config = dict(
    num_hidden_layers=12,
    hidden_size=320,
    num_attention_heads=5,
    num_key_value_heads=5,
    head_dim=64,
    intermediate_size=1280,
    vocab_size=16384,
    hidden_act='squared_relu',
    norm='layernorm',
    norm_place='pre',
    norm_eps=1e-05,
    positions='rope',
    rope_theta=500000.0,
    rope_fraction=0.5,
    qk_norm=True,
    attn_scale=0.142,
    bias='none',
    tie_word_embeddings=False,
    parallel_block=False,
    init='uniform',
    init_std_qkv=0.036,
    init_std_o=0.00735,
    init_std_up=0.036,
    init_std_down=0.00735,
    optimizer='adamw',
    learning_rate=0.00127,
    beta1=0.9,
    beta2=0.99,
    weight_decay=0.069,
    lr_head=0.00455,
    max_grad_norm=1.0,
    warmup_steps=210,
    schedule='wsd',
    decay_fraction=0.577,
    decay_shape='linear',
    final_lr_fraction=0.05,
    batch_tokens=32768,
    max_seq_len=1024,
    doc_mask=False,
    train_tokens=322600000,
    max_steps=9845,
    dataset='wikipedia_en',
)
Each number is 128 + 32 x the weight over its row's rms, rounded and kept within 0 to 255. Layers, rows and columns count from 0. Numbers have three digits each. The size before them is the row's rms in percent of the matrix's.

# layer 4 attention output, 320x320, rms 0.0601, rows 88-260, columns 160-239
092:057108115123090149099132106184117151073165110142087095115177149116142072120104092155113161140081138171158102116108109119091140104156081086152124165178153134100144097150134139130201190140120104102093126152156073122058153133107150084141097127
082:104097134155100115112125081091121155135101132172133154095118152162118181073134172132078117085118177150114137106105167101127146072092097117145127146153146164093127125116149109120125159134084164118127106134121161106063123099104160139108116097
112:159123120098140160156131141159095145130143095157111147145116098134106136113172169145131096218198206080175124164145130096171057098106136076131143088083105091113203117082119156160117141180116118104076098143154062077163132206171151084126138109
071:099198169107099066151116186102124106107210188078161195112082101157141132168120122106189198104119144138125112134107177161056122129188079151106165156103120113169094130144157158115199111128150133162102137134107137136106151121091128144177112148
101:126081100134088103130100104104165179092113108176097102060102102117141116106113120156079081110071107172158173071136139158108111205196140147140125092125131149095080140101065114142147198085124108097166108128123179057148149143107168116129119182
098:169190160123137114144123117178149141101160149096143152092137088147099105115146116141150116088131111086107095142139111151174099163049148090056085099112071118166188142096163068154074140142101139133171181088092124166156180151185161130059165127
079:081154150109123136106179110169157088134211144112121094061137145106113074128158104117145188119092190090091114099140146119125147133148130152139180122124154115109134124106130158142166129087099139117117118133159132099100139118111126148108100072
098:132156119154155092091142196122085079046068123092168174043208074150159154128095168097136130067113114117156110112110109138138179168094185145123096153157131135146120167165120101111056112109164111141159191121077152187105130110121126170105147102
119:188073071096146114139152164160085113124094041119113141177119115100093151152237140131096148168145161150142126096146143094097132085115128085134118142130187140117154143065137080104155132190115163163107162093147130117123098136135148075169101072
066:191122167111087170087115166135111161142086104170124145115135161142170174122090156078078080124150160085131181105135130104134114152185126146175143127115118120127169119125113160120167144109100131136112086136122121123132106123098173155133125099
082:151106091103113138087107143075182146174185139183154106134130170133116132101129188033135112118168107078114143088061127214089121121143145124165123108148151115130112152151151095101117097117115165176155106072104151132134193098105134119141136149
092:087165136120100136086144156127120114144148126157104171104095110114111119117137090112128174064121160077114113123129124103140127161151130143158112113117113151124169146096131061129182095135112116101111127118168104173118170164112164045136166081
121:211130177059155102143132168107124148074164103091146068147187172162150185097133174155145146119179130124121130149145107079130107141087113134116111129141173129081127137142117127144093132135090139145159102107111148102099139139145147162089119146
086:125121095113137088196194171095112101075078052104075110117149092107176109139234131122102152090158146118099169175122112099126135112120129144143121160123136075142116121117140131157115107165137116118065131109113103116108110174122177137158103105
097:139111139126126128112156114081119120162042069108132074176142143157128154152190078195115164127138169141100128154139115072159150117140108157148114171122115167101150066125154113119143139130046129057117130131183097122117137161151118088144125142
082:105117107160078145116084092133178183146105109156133084062101133125166064121157067152071165104096119103118066109149145140115108110146151118144114046122135108106150141095103092129129148114117160105161132128161101104114146163114123068119086136
091:168085106111104101129144099102102150157115157133103167083139069124137141154098141120063137121094166081155158170135116126149084094092081108099125095115136094119135153141112119148070103119104095112118115156096129108122136108177139201074155157
108:106154185162160110184147127125099060155167168100192172079124062122110140125138128060171164095136157100132098178124114146168094098111131115105155136085106100159154133137155116157081102185137151120109150087105106118156176127193075160114150143
105:158106124123164145132107151088061070137147102124136175158113123123146183111147164104168127152172135162161128146124098110129177117161143099117084159122128123059052102182134131112121134114178111087110091158106175129171116117126128162148141157
103:136183186163137118133120126092096109131182132115138126156151120189168130151170104172177158123144126129112104115150114134120099158130093119124163171135150106140144125146119104119153125173098123135122149126153135077180172139145102125147114174
134:117156065085102110113159106112161146127110155133114086125127120129147114154085121092148110166109168165118109092139172139110147167118148160152146124100150115140131117114071185151152153130102107139166127122136158051094126115094135125147076167
077:157160130096111132166134123128111111114164153149098133138112121149144155140123188083175113169114114178163113121115124092095151134121136111160142164174145110107122195138123145100096087128145158189136108171105104152137070109116117173162143102
124:139143079106172160145176087109140144104152163139083140124148116150132089108151050167148131085080192131112081142143157069134139116125128154157207131084143136144156137083137098131169132159105116119097184111139074100110188142124105132171128091
111:161182207203148144152122180177126151106118164147197250110060095108151167165162100191161139143125098143153130171162053158133142105110165122151123145149120136146129140119177074092065079125109132156119189108139108133161105138163112106120162114
090:174180136126091147156077118163221160042076110092123089098157113099157131098049167125135049066116187105072085150132102146181152156113155138107082112119085188137130113115119157145113151105132107054165108084152137170164114113124110083056181103
087:108139145186158124110158138133105089160113154086143152092170129162179118169122108077133154125168134107126139127140113154153165172104121111090109102117120127129116148160133142192120124096105111119142120103128130108117101090165137115062133095
099:136112095130092140051078116130203192160188117175135102215104176089156116106114089170106163205079164121153084094177105133127172158165129118065091149113082098153160110107089106184174196109147095070132137159125161139195138163131115137170112195
091:118211193150131100172134163138096125075098147131152155094092147133125115077136143140181145109102124144124113103077144099101121117144092159235135113087110135142135122155108198101153095095077136133156093092168143091140058144070116140151092163
097:173119160096117099148124159099064120087060155061106100172096134148092153128126200131144106150114126127112127055088108178117096142143113122110093103170144164109097138115129136162135149077124075134129125127120167089180127146117139128112111155
079:090115134147114169127106158094133128175178153166136147172121107120125117176109082104152122148098168161147112029130123105109168156144080070085087141170199149066074094147125073092166178077117115176145100131134173107066092099105165215168073160
109:187147183112117040150092101097135165115152154055149112175043139165121160124095182155160139189094128138157099114116147121087089118139096120131157104120132119138137149118100114155163133136133114122136135146155119116159106166105112139132110135
086:157094068067122123100169172114102112146157145127060141108081073106100076078153167128072131118091093090136164111076153141122160144133136128098096159148202074067083146145111121109134154133147151134136144101106136165101160101161141152138110117
101:128133155129120112135113124147150098079192147091119140108174135211131152145087128196158142125149156111129133118139184116100092160167087157151171115167194136091059219150087057088157107123130063095174117141078146083106136121139188135150147092
085:126130148162164092122114063096132117095124150068133153123160108112126147088146123175142149146166142119121114159191139155165095145097145190133144123094118134095105163111120109203106118164091156111144100093132127092139154162136115122115175124
096:201131149133145142175147118169070137160169089174127152123114151154153104105170150147115083112139124104110134109120176194163069115089165156125148110143116118163136143091157163082071137180125121163150154105124115128117155137176173123065107069
106:148085163117141075141168172114100106046151116139130201132113126135123162165159181120106140104093063121128122151100090154140157116119174124114090100128078142182111137113159168149065157116165116093147171122133111177165135132177075120065150104
109:128130143144082115112144118203159137107126111128102097147138142109138049141136093110107170073092126150157182171157140140177134159083185174152064104110096052089115090169138218174075157124142178145138126104029154090120124131191167165116139137
079:090157142073117155116135067174200164107161091183138127112113147073119109157124110185167160128035115205108141137121099166148153135129195119150100146136096127119111085109125197102081170141164160183153104114140175117154130134129111124132102133
121:159121083099161158140163092164098087074154118152109164107158169129123138132101137114110130098132123086121149108141138132147099140108132179138173150140146138175127137142134128136131138123118071101159119130140113123097144123160092115072101075
108:147073061076083163030152148107100143164158203167062147154147182129114105094125138139011139139166101114078126137131125165154207088150174152128141160139112134105096081091117154102086130107152088118151130174120203161107101067093104167102109122
113:130087112149097091067151141133099181068104135166104192103130201144175165123120130140057165051142084139118101177179070115161145149079150107102077164150125172160107104141186149125104123113114129147102113156135107132119087123162150098100166148
122:068156182103113130092171182161078075073155114066098106124111134145136083162163065109108242144084121128136119121139151142143112112120124110134143117123116103136160106081121129145102182169133142099178102136161162122159123182176117130111127138
080:127144111171196137208145130133134088158086156109151176081128079140108050157175054194144139079135029174119100173136042105094108122106145131183127128158149191099116145141181123135123118138124174132114081114126097149125129164136132058143164087
070:118165143127187188108130129122142101133104112136151135085191101139183127138147063107172067117180088086086142172108127122158127113143166162167142103176092146160103141119182175096086106122141142117108151136121102115090108143123145126089119107
097:120182098100097104133157126113146091071138113102095043164076128154173086166163095168136103149110140155118146084103163142071080156155058097053126145116179118136127163151067135175190158106130069145129101137106125075138162161107131117177076179
118:134155136062096135159207154198107131102098107143072150179048207068021087122188110184152172148073132134120118080130097096149159122124127075110098123107164167130109076104170093112135147096121094171125118144127131114136146142119139130134125139
095:072088106103160158100123083125114131114155100137093162112175137132122169163114116130134110147104093173107125109149074111058211173156094139148110190127193152132091117108085092098190134137081113111179127084213107178049109118072112138159092116
109:141174183175116173190159051182185148211114180181115123116123207070075075087150119161116115141154142166077161098134088135097160168180103114143102191090143174175093063138131156126162145108158089124104130095155143122153084113071116122142073149
087:109143159112098158179147161137092127146199174174139219113047159151077125086092131186120143089088134153136129149103113110096137095146113105163156121086132100093149124115108112128136129145192125113104125145140102124131091108132086140150125102
098:144129179195153172107111090211175157116069060102166152061155089104105154102110128136113145136142129101117139128141103106147157129109088110129107144160098140141138074147178112128114092134062142119114081145195146142146118123108133108103150126
124:059101142166119198147117054109165130168151143174155131092167158169111177113079179138138090107144154136126120139128167143145144085156110155143126192125109171138121085147119196073131115114133122170046114124153124153116131083110088134157131148
110:139135133180165118128146125139120106180106163127124187146157117110117101189123111089139127147153087085178070154131068126123153088095181090155109154101149142156137174081171127131087101160184126174121132073143118214175109146142079140134197105
112:177124101163142125126133074113141161132071121097098114118165079074130118096113095160117093134144124140133195110157149145123102118104127118150136141085131132111121135115119126144093124115121165191124102130122148119156073127116155137099136131
084:140064064136183139186219104098052055053103110101085178138172130109106114131140136084110131095123165147103132139101158057124157088128152135132202123114134103146152147134108152127140136139166134074079148138133087112117101115148132146154151097
109:111141106130121129156148107085144119174174178140095144156155123158073125137161109231123098141140154103122097165155084138187151133146177058110157171110120149074083079108125100077076209155145079086098116149132130114109145119147109135070122101
127:116126109144122156094104152160109142071139109100119085102122114128119091117102130104104107153126170144148067159144151111150120164079141154119101099104103098169120118129125217197115134123111116088183128099137156090151133146143086119083130125
088:121134087131096120089112180155140162104089182141109156183141129128147096165071102087109120139100140216178093116132125110065148140144136091142118147101143097133118137142122087087157139133150143203171157126097183101121115079110110129183135198
096:143182159166153123131081083100173163156102124086193106131110093075147152137154103121171137214164172140142142167083165125107083166149086197169156154109116151129127204116140140155152106133086128119113122118180098095126107123112155133151143094
093:105109178165106094074116167081131153132082110142162191084116117142147190127087172079096117086177111138163079151176129168129100108133154114110141113108149168160102156102102115072099127113143111150151154131111144109150104114146085150131164177
090:130183102105164097094151125164136066119182135090118152146199122150116116153136100137184166121214142124117210147110152157115147164156124161087152193139147118111081152193105143139112093090180127201057141199047153102137084083123153187166114129
094:098099114143085123054129083069122163192129186194138132180104197116112193132070182036140144155142111097159166115180095103117094168128103125135121172132096100142112192154121107136111041087098114173136114126103160126140122105163166172104129129
106:134117108071107130127147101114128180112142132199128094066072127125105176088068165147082106150075085109155142127134131108157148105114171138137130121155118104130140123072116080118127151146141099114151127126100133127100139150165188135110154091
091:158072093156159107128108097112096140047139097093125121118120116122177160088070195066099097196120147108142133114168137123105134140125107126109084121155156078110101128148111188152143117092131147148143082106118159124099090106117146177125112140
074:150131161129142107137137102116143148114131070145127124113165122119174128135195098150154175134119133137165128168134123093188057077106157160133122119144111131087133180108140102112108124163111098082108130147111077109141103205160150101129142075
104:134121158172106139081078163144088144153158164154119156098112134176192144130077136129107097122120091110176177181182100164189144171130184131074083138101058051111132119157121144210098147115134131110137165115067179162161141097186140192100166170
112:173108065097126117131158104146138131149085124114119029172105143142147076111136147102109097154079152103152110117148159139122123129140162110133112123138114106137168125134125134139136145096149133122129159142097170120156124138137167066155104121
095:125138178105153156141163141165109122158129093130092084164189189172130155167152163131145139081172140115110133133133117126122130122138090156131127167081104172143125103140144162161127104118125142125095129162160112164111090137089110135117105095
087:101150160155096149136100153137091182192117122133113123166119139128071155115112128154118136194182136142149152163108137099168145155106151126100085159173100107114098105135144130107104184164150154095116134127126139157097115125137177126088158045
123:171000114164150133080146074127079153120086054182100153162120143072105194106114160103061095144126130114166097105118148142124148136152110157117107141151130109127149129154122132126173125115119094112127165184145119156105125137097134164154091135
096:047104150212134173069059109084170165211150178176143158165122149114099163126115058137115124162170157160154039204180130069145149164097113134093090138089093165189109158158158159138100130173117097089156185082152126139123075120139069117108128101
100:151078083084110198122112113191120167160119110155077104192135217156052153122133168181078119189169122139140126144146071125106146153154130133096118170197120154160131104118157121064176134132114150117131137114153130194112117113126103121150135121
088:174075119165135152068085198155084128154102092143119137173157212115186148086160115126092100093221177093105094112085165147072165133168074092111150143119140137157138148102080113122167160124152090110128075147162125158086120084061134121104124104
091:171156215170149075165100126137195139102113107057143136131112094173154153172168120163157102100117095143145126170120130113161135104088161129087143169100112121160160146127118150130101149123113100118092112186104095124159152120137088158128161152
104:106124101085134125137086119136087165153148076120080133202177165092136182146091177105135193166145116159116160072153199127137156170106097109087061153168145077116130085172090117110134172110128123173143137118110148103143178153136146099134098189
072:173158157183091086121064176170149113137113077080122099171088091148174124178138131166129121136115094198100107120152135157133165103125156097094112116130048058133173068104142175111126138132167133143174131106152142137129159146136120094122105153
117:134113117118167063153120169151127069102102106081122144169138069086148143240184118089159139113178120123107179086078134098098099151158096177124111081168148140125164143138105145204192100101090151079148081107148084142129161152097171058144110106
096:056150153122084145130119124131155140144169153141120123120044064115045129155097142144174129156118051133141181132182126093187106089072129123159145139089093095122162148125138130072090144129062123182144113130159126147124085108188061140110157153
121:106194103129066099180087092153191152122145155102118062175081098092100068151046091118138116188090091173121133089099149128114043140165107163148177134140128168107119167125102104083178140134108103155165103171148143063189132147110125104187092156
088:116153220135124122138086085155213170180097148112167111130100128167184151160111129151143147152114097174171143105121101041115115081101130081114119140135181125124146129130091202138089161190133123127087120158155102111157115148168128133144081123
139:183088126126170122211165141141048065051141104108093170143133106134093151128245182124100114107163072150082143109116118154160136125105170143069087084110080132129116067136160169149068141109111162140179127110113185130114112138143120166106097164
094:130141088118149124157130122122136138183110133133107135156138095074176087145175026101109166154090114143106117120087086153130133143109123111104102164126149159133082155150155139089144185128164105113157110110123126186128109081145106122112108135
105:120081097124121103130157122106110151134079168167104106193112194117077138092121118150080141125086110123123126120155114101136093152133119173147147094139123167129179160129137078131159081103078156120150146124167112131168114178116156082167141112
093:097106124139121154144153127094154104122130127117161159024133098057166090087147119032144186054154144165078061113076187097081098137131092110159202071150106114113140126146140117078160131135145185092146132169146096154084082138088160088163105073
108:096108057120139189036106056106162173169151131098085116170157185134143135087056118141124148222112136085112126178168115150153146172141127114062126150149097104141118055174118195192105183105195107090120132124104157123153155117160112176109107174
101:162104057148115137086184129150085141119068154128087096129169127172135066091122108154062114106070103157150124151164135118140101065094167092166189143118127109164151155106130100087096117158144157180090163213083114117150097133143122152159169121
086:145131135106102146072113088144078187099071100140152098124105149101100204090064192085166157210093159127206075117208162080146127172073117154073130153126105096141165160099089136137140158145093122125176135105133093162076132106134142154113129109
079:157161175149166143208140100177124146108148113093106114089093064135099069094160084203132107165101122147076109132120138185098092156127085152124205133155141177149110123110113080088148130175130126115126151152108132121139124126100131090123100089
093:095110146185109187099158146067058106112095103202137164077104164192100132121138083074125149110081111091098159112111166159114100146134120128124159127103141112155098153143141144133138148081139110108085157139077126111158117110134114157109107160
110:128146080140210205150109103122129096139187147102124137084177063214108102108093133149160029191124131086125149153166151136159152162129124152150139141132089097104115086177155135147119101099085162103084156130101155080121201096143130139132169138
115:142180168054125167135110111221169145159163178154131106111134167163094154116066157103136071162123105107107119152138104121148106110091144112143166146120126172163146157115172131109082152133132112125096133150145098142136111155133100085091156099
074:104157137114129090127124165109122118111128177143161160125090115126131138170118080078138118170133080102125136137102092155146083135160126139152187125088110165126092134113153152125124148139174118079124153168159107194156132153131076152129144121
115:129181164162102109148099146127140113132132176148137119123094126157179102172117075129158102097113116112120079127162127103137124107099123045122107099099126114184170123111145140106079098144129121195151138105141131143168108110185074141092147133
130:080183141068050149150200228187156120080213143164098213117033162128091097141146108187142180047079142113122128132122116144132103136132131110122134134086105146067085145130129117164127153122133156124108118128115106137161145137132112126127167144
105:051122119129059125110102105082202141160153135194125077084100120145122092139059106113108106103095149136108127071148170110112113118143095129114137131101130126114125130130111116099156121108082144139151098134144154106142131154080131132149120155
123:075140139111105103163151161124144098156163130093071137199066087157018085210167111148104129145119154173129106124124097151120151122148138108121128144108167152078089118120118120151166211129178103090126096142118130123153126128139105125146137143
135:113121111130081096111083141116106115096133153128134108164127086126137136153097101130131124114114086132129130054086096159096131154164106147137126132164185137059051142178091101168169172066169104081146098194103148116117079139100167144121089138
085:169110138047172105093113136107144143178129116118134071180123160181166189126159135175155152154116154133077090109158156162148098133128134145123172099131102159121133086100121126123149171079118122115139174162170125076116073154094141106144055092
088:111095105183152110096100180158087131142123109137116142148148181145133101031151154132099161090176148146125153144105133156122184151153106124129126160132120131140072098200141176133105140103149130133074138169115142166108084075084133165106136124
095:156180107095112114119099149081143145115177157120151117159099123138184158116097176121181083199129177053165131105112146093154126181107105181117078139104150124088150114148094080173143127135096097076157151132086145128129162154141157153115112135
094:179100118148142150153186110124092144102112167146151189072123145110089151106106146136123123106113104148145140166117107104169086092099187161170146089168104118156136099120188128135101110121136168152127130127109095106116138130159148134103163091
092:149150175153122054134096103114171195141108082140164114121131153113128175116097181066155144124152145121091072191147097167130113146135149118109115131144129198177072150197157132148105123156166088119074137127094148147164125119135092068077154124
084:088082150132169121084168185105095089148156150128113188179128116107128172129210113142131220091148151148150126176142122100145122148082088194109123139116121138146090107159139117101109099118067124126187141108119120100075168108131125149100119133
129:135186172113107043208138159082176124195166154090148119224081054116065147245190095178155168236208088159125157123138087134126148133122140102102078086161118109112144101145129098149125096090121136130123103102123137094172152133139157093113155150
083:076101037136098151121094157111129141101155152172107141153141119101056107105096155050133102147120101098184149182166117110176081121107135134168077080115120119164180093146131144147087060132106186199094136150092137123169142178203131156099142158
091:132074109196116184106177135135135130138107142160118167134121185175172049133159080181101103121099028123130188111105072152104144069121157171184123141175113142141157112122148143162099076137116154128103136139168047158111126177135124134111116104
070:123131119162129125094079079146199149177171214117096154198197132079102120109058105143141089183175101171110106106109080120114151141164127092151141124123128147078126106099130159134128120094129139163169100165162155142169096138111126148150098152
133:121061035112166141100151142125074064127119095065035111184152110150135067151174109109091130072131114123143139118121155101083114161146133181108114131135149150153128188131086102141174085155141137158168174093129126143105130133097150083159088115
083:163146132069135172130121153115102080135138119074137119159129121127141151136117154121192137100149121092124121133144090116146064147108111121126155120100118169164141163136139048124137112176112107098117163113134098181160177142148095070067158118
119:129162099131104211104080035213226127095169131170130109066142099025159103139080067161163092151105161150097112102164142146145152131156127112121144130113077123063131052113116103122159154111098137127156116191161162090123155141082135100126108157
090:157075079113142106106135169078050095125112181105102163181145103145159166115144132140078090145156125105180185166116142118098126161149127121111127158189130092105137145147137123125128113151161155113048122149098118165158113108081150097159147104
109:124142113075141136161156156132122097110151082133078052191136165147090060156162109163120121137147147088110151151091118197161137150153117136051150136095099130094084132151121147174103175083200082098119106178048149173092109071149121233084142132
097:224166142117143149123099139142136186138027090096105068118102166178176125053083177130098038136124101098082108125142084177126091117152106120133166063116091147165151135145150104138101080079131151121114129169130109134176100143117070135126118139
121:132134124064111147150155114111064105108116065097107126103144110073141178124182154124152207184142145150129117149092141102121158106096113116104125138174110107087125135141178146145120159162136133094124110136121133152085107117147189119138147084
093:205101125136101057061086063106159208149091116083147069129130159092190183063108190181084129135154136096150153141142166127091113126119153162161137134159151134125133212089088097134140080132118059116140171098128092127075121117140159114120101067
109:066153166117175101196157174130036073091150158060053158157132071135086116167153084156174152171112145173150082160124114164108118126088112086095114136121137132153146190147123128141125130169147151160109139146105090155096141106146108134104173118
091:116140183095133143194129157127169076133157088109180114089138143181120115117154170117146163092176188156107070106079120122056124110183079073155181130122159156089103147106117036072188096111109156134134083148180133115106119115092092108137136109
109:113108098069145241121149164191150145158131102206169178074141153134065161114165122226163152112168184114143076170137149121161160157122132169125146150100136141087100132125137120153163147152078115092122180109132116108081166124124117146150147116
113:105115119133060116090151132091100155124117123204108156086075166135131112122114108117045110079098152144087190122123198179116156145130145169133158119103106082082096117142057151186135164116168128117111111160078159078129122111093148160151123157
109:065108068088124110188164130124120081150136149113062092177107110153104049149137091140086135116064150138125136152130114191122136141112115105124080164126109118152099120158122127143141168122144131138112114118138119137108096106081104097111130136
082:171154226147138087170065162083152122123106050120176095151113057130188176189125176093156052128119121096118174095125081145185122100151144120150108108064055156153137096082162193176078169093127101117094096147151093166174084162110098183093135172
097:112137126098099092108146112105115143156173168114160143096144139135185086139112120066147168078112116116209115174173184111122107152109166170144089114121133078149139164144095179135116091162136151182165177098079138178098105121150140148150137147
098:105163157108065100132118173117062106074127126129134204098069122105109159112149180138187191092144166093073165089132115139099145111157135068158152176126152140121072101078166055087112113115123143216073125158089221086146105122102154140128130100
120:071101049107203221125171084160147062156130104108111161097196094070107092127155088096143148119129172147134116182123131116132137102129108088136136169086111125114142101178152117100132109139130134136074131169106128118155114102116115106154148150
078:125066085152113087149091157146127128113041085108107124150110096078111167142149142137070127141129170086164125191160161086218109073059111109089143136108136135127141143131160113111057109190134142134071158133119086166102113108177107164103154077
095:145168196141155099156108085101153139145132125088156068131152185162126170073118166119180106185168129084146183089133110131092091143184040119168134162145160175114122142144096071124173081095071093128096048152149158114118169131116165091088128136
096:169112091081221227076143105132100111158166156114119166142191114180124136080083156132150090157146110123140110149155120111159130146121156150155147133122128141127087110150163111088113126094100121116156128145106186094116155086152098121092143153
085:136113169147124164137072109141174135142067077114179118030140063137202143125073178053106062107146114088125159137141137094179143101114143146118109072078085056099153114116160152163095057121080131117137124107097133076116155148211132200118122111
104:119108056141165166102156099103080123162139182140137170048154068150175113118138087135117106099108153112146123102125181069101116129114072142134105103140146113111167147145131108115162103136070134121133146147119156083103133137101188116187086139
067:127084111112206184097122055134140120120120105085114138101200116159157195122128138117156147210176137121101142086138124105145120087121181097168168157119078124116111119085135116062096139119109115144108127149129141097126115131113159138137123134
094:141148110135095121192121072127197132188209127125125058197130130132122096193170092176098093218126159189108164106147165152126159115160175171146118140145099087118085098132100207151138178102132112123110136147094150020165139120085180114163094167
089:090131174095163172184126110162093128170075153118122192157099128129078129116105120110181135109082103128086158144097110129141070061161102104120168112144117175151102127120165113114117093131173090155086091166102132137162168140136144136150136154
090:119158095119213103084117153146131083173105180081126113181160114185189058165133086145120114113138093144118080123101084103127076089157116048151154044134140179181187146120128097111137121132152121103114126166176100151181120191175080039138135109
106:063178145111107166159094113109208165133155170150182101120099120136086127108065113149162107190099106118144152144114125145149066087103152096155129123139115126088124151105148089131088161141137144157111101165108120113130126138147156131081167114
084:159119059066107134069110128124148199070160115201173092143118143084127125147097106097168121168109121133153111085108107116098125170174079122157074176140150132100126142133065128120185152115141120130132140123130150134168123132082115111174118149
098:090158139084110148164112221184155110132102074144141157171071108112126102215203085120180157100158085155071134132124119155108092126113117117152181114131106210151149178104174109117127117155095155173141134153165099128116112135103136078132151121
083:163147068121098174077121104115173136134127102141107105172175125087190102139119113104120083178178142104115152135144158137132158140168150161173169136083058124119114078158115170156129131096101132109105075149123154120136150133098112144133161171
105:169169206129175112162116079158196157167104048067160044150159157150109140124146149159152126165112112104082207120140111138148110102129100117127113156171083174153147076108154174116073114086088137151093042113144143132149118121111145098037082125
083:115179115119101130185172226184114108093166108123090163111118101165121038196147084213116154150120095152120154145050082098123097091133138150123135093173120159193139155124127160121140113123152101108089148153145043107090114148138079113130103113
091:108114141149121131112137107150120097123163077136146141081165111122153085152108135076110113102093142088146089166098104091145098080145124128113128158093161185103170174139088111133144148156123094095090159196078098179095120136157117153140120089
078:130094089106133118080055148087166149129016073092165076098131089109174178084106114083078099150145124090122113145097097171130155120118097104086179141148078147132129128156183125144114096105110144107108064168143105164132122085109104126091196124
080:103095054027147164120167102131093096165156179123095150095155126195094098088088145138092149153075147109126145149162153159139141088112143136115113177118163138152101102119178120136081099156111153187135172094090171089092163099164091176163147191
095:193107111100138224057143135141100136187062075144137078117156160148140138085158164089090047096157115097131146105116153095171091123170122133087140062134104156131118090111135125102133154117088133080143110160166121112152127163115112147144077141
098:152138081062098155163168136187124150096103070155082107167050177041041118100150153169101162146095147105128184173121114160156143163135141167104115109144079091116123122154135137147135124097169159085135122121081136162136124089146171121106137155
107:153182146098111095110111081133198160140092086162160074136074175161168121087111166136141107133069072123101149128110076157138124174108127140099105158103130149140121127152161119160128166144119112136164144108131124149129180137142096140129107171
092:112201146114143104119091121094122116135230198086168098152144086148128143142074150124174123241172122155149136143119101125114170139115192117119133098109061093171187155117138146129103107126141163160137185124104140149164088087136096139150181115
111:117132092121108164132085129223118133119144111120044127210105151090148081171107123105104122175077161140152126086123162124119148125140098097046103114160164113128127117108078117197130137141135130120107099159099140077191177160124109153167119174
113:045095042106115184098169148147131166165108148210088147159165191116076079133097059137070097110096143074115146153132124166153140133123129097135146155107135164126108112137130079147072124137104138131051157156126147100156147105113097157105175146
107:084162187137149152166170023186130117073103065175157164023147176078111164113124161098193209080104115155081068086073128073115111105111120155137142130136163185126130146095133092094157137159104103113181109122171122117119133167102143078120095084
075:095167204140128126157119122195149089131134080088133107073092075117144088115155100133153155124115116134180095126141130134094141152123140123101130156124143108102080164123143143085146174123128144145172074118145128140108099110114093170160142133
085:127088122131138152147097155141126150180106138140129164162107126148074143089087138123114080138110126143153100123160097143103081084155117030086132165092095122236150136072120076116102093143178113230084155124138143175224125151128070127150161165
104:109159118184159183083123131101134125170142187108147152105115076108158092085132060142157117140138097115105183199166159114172163165108186211167125092115076114086124100156135160148107120141132151096177138092128158115118116134131136105124161169
114:122102063096163182128136083101149156100135104234116094103132162075141153080078136104118069185080068123122170097138152125141112126096139132116114126099114137125127115174122143118108123073100135158102111136092116115143132138107109135124129157
095:114093038032014129082117142120117204178119113204100037167054138103141102143080137117057073190060140091135149096120125147133093122171131162177121150098122098127135122119105150151161139127088083096088124139126122102127170142113109121107089107
077:101083075135147108103155120138133151083103104112108130117154127131091176136083142111122134066112132063130136173145120083175118122032122109135078172078171142154160187151124103162093098166077137117096138089136101184112121111174071141060174101
109:197179137151129164144169167147093085080137102128114137153120104098132099118156149076170090184134100095119125108119128151137113122131134147105151116124132137102123126115111081143109111140123099112132161139090151124139201118149111131132108139
076:104095083095112111145100135072115145115106148136093106097145067108140154120114136085099079148102126126135124145093097145087145151140082181121078115197105091181177149181108186197152076096133117076156106108168106143092136126132157141092109151
099:156098124156162130196076163120058080124029075095140159153166082096131184128171136166126112110151154146133127126105153111129126071154104130125089075135131111101089128170108124114126097125157123120116115095084133063143173101116098127166134193
096:108118116060154139132145099102091123144172177121080165180135174167063212111085222140146144151177128099106162128157121139168178096096129133122126153103151113099072061141202201207073132108131137134119079108077133081103151089161110209091130135
080:132143172149093078113077154077150152070144050146156065138123139140128139092163142145120148122147197087090128120118200062108103110147158114134211098111182140093131179060086069091147151190123147141093138145112115093101131127109146124179135093
105:105102099145139082159068202166059082121095143027117137168166089089095115167127169111099124133163111174143113120080115149103089123114118093119079089154114101146118162162129149133101117140181159168159113117127130166134091128140141143101133161
110:206184175125053096102095106171242141151169096126122082155135130108165107177149170170122101095144157078125168087120164156109095132195119152147146079127128100065122138150091123156148090101133159141132115109095153097146162122107154134167112154
120:114126139096127145144150080156130127178141216143121172142082136111127178179147121215151131150164132153131124084145135149052136149194099140113151157180155121129106145093119044095206132094132121143159122163130132148125137139084180114160096105
098:089096132096143137104099071143175195118094131165102115136135175118106165134089115180127107126105095101162150152160114122162111128089129132121087094144165099104109118153125100224083128134125149119100107090071139090101136165190153157076138132
105:108064094088137128079151155099092127078125137116142192175143113114074159143083180115158208126120121156169133153098071144138109104121168133161107141108121144139156123123133102099105093131102153132139144104140126161167139117169123136123169152
062:062107116095076150079183183081135110111102117146138120098104115112115114184116138067120158079075122100102150174179130129127153103089131114138135108126124084117138127168151147114065099143116147167094132126110154092118131103149117181125174216
081:118132158070122137139119072052154141122147153174143114121164136184144215114086196132156087170132074125113191126073075139143119151150101117142115147098071129117147126155159101114142126077145138104125157131137137194137141099169147097078155093
100:140136133114147111143115073084083160111103121139119108127162125132161171094057131119176073152130122144157101101115142117068110147187098113127139071141170122075134126141082088109225136157170171106131106156123122158125154162101161072191107114
111:031079108106122149082165189100020066103146133159124173116168134115072138148121098084154190118131118151121197078106152119125126098134100119131111147140170121158095100141131124077132124120123121185106107141114149091099120106137123166161112146
086:153120112092101166106143156156149149101087131165136109116125151164146124126081155099095093100114111127172102154118109162171121154076157163108059108137068121155152120107126203208087142135124129088204097106162125174108122144171113166064120148
096:158153145082129147141120150143118125145095130110157118171114162170105136082115130156143167166154173142102054147075130160129106169118133143131154102122075178215183128124129152122148106132111138091155179146155124114149104138131102099099109139
084:059091163106180113155123084096133088121230151134108166113214101097107147178057160063130130102106133085092102133101108066167091151122087109104150079106134105111131122132125065126151132141140126035179103105125168144101138158195138122135108092
097:109199176163129093167157091115183126128144160142116139113141122108121143196109106105174112120133139119112115137101147145105173141123138215144134116126084129154159109136139168165151089114095140113142098119143077142093136126037145105118130091
079:081080084103174122100144174091027068121136174081095173187148104098100106171151095092154164174174135100100153163193142094139151145131134107149139126126175152131113114119124136135104142152117139175077140105127110098121111129129156130165153128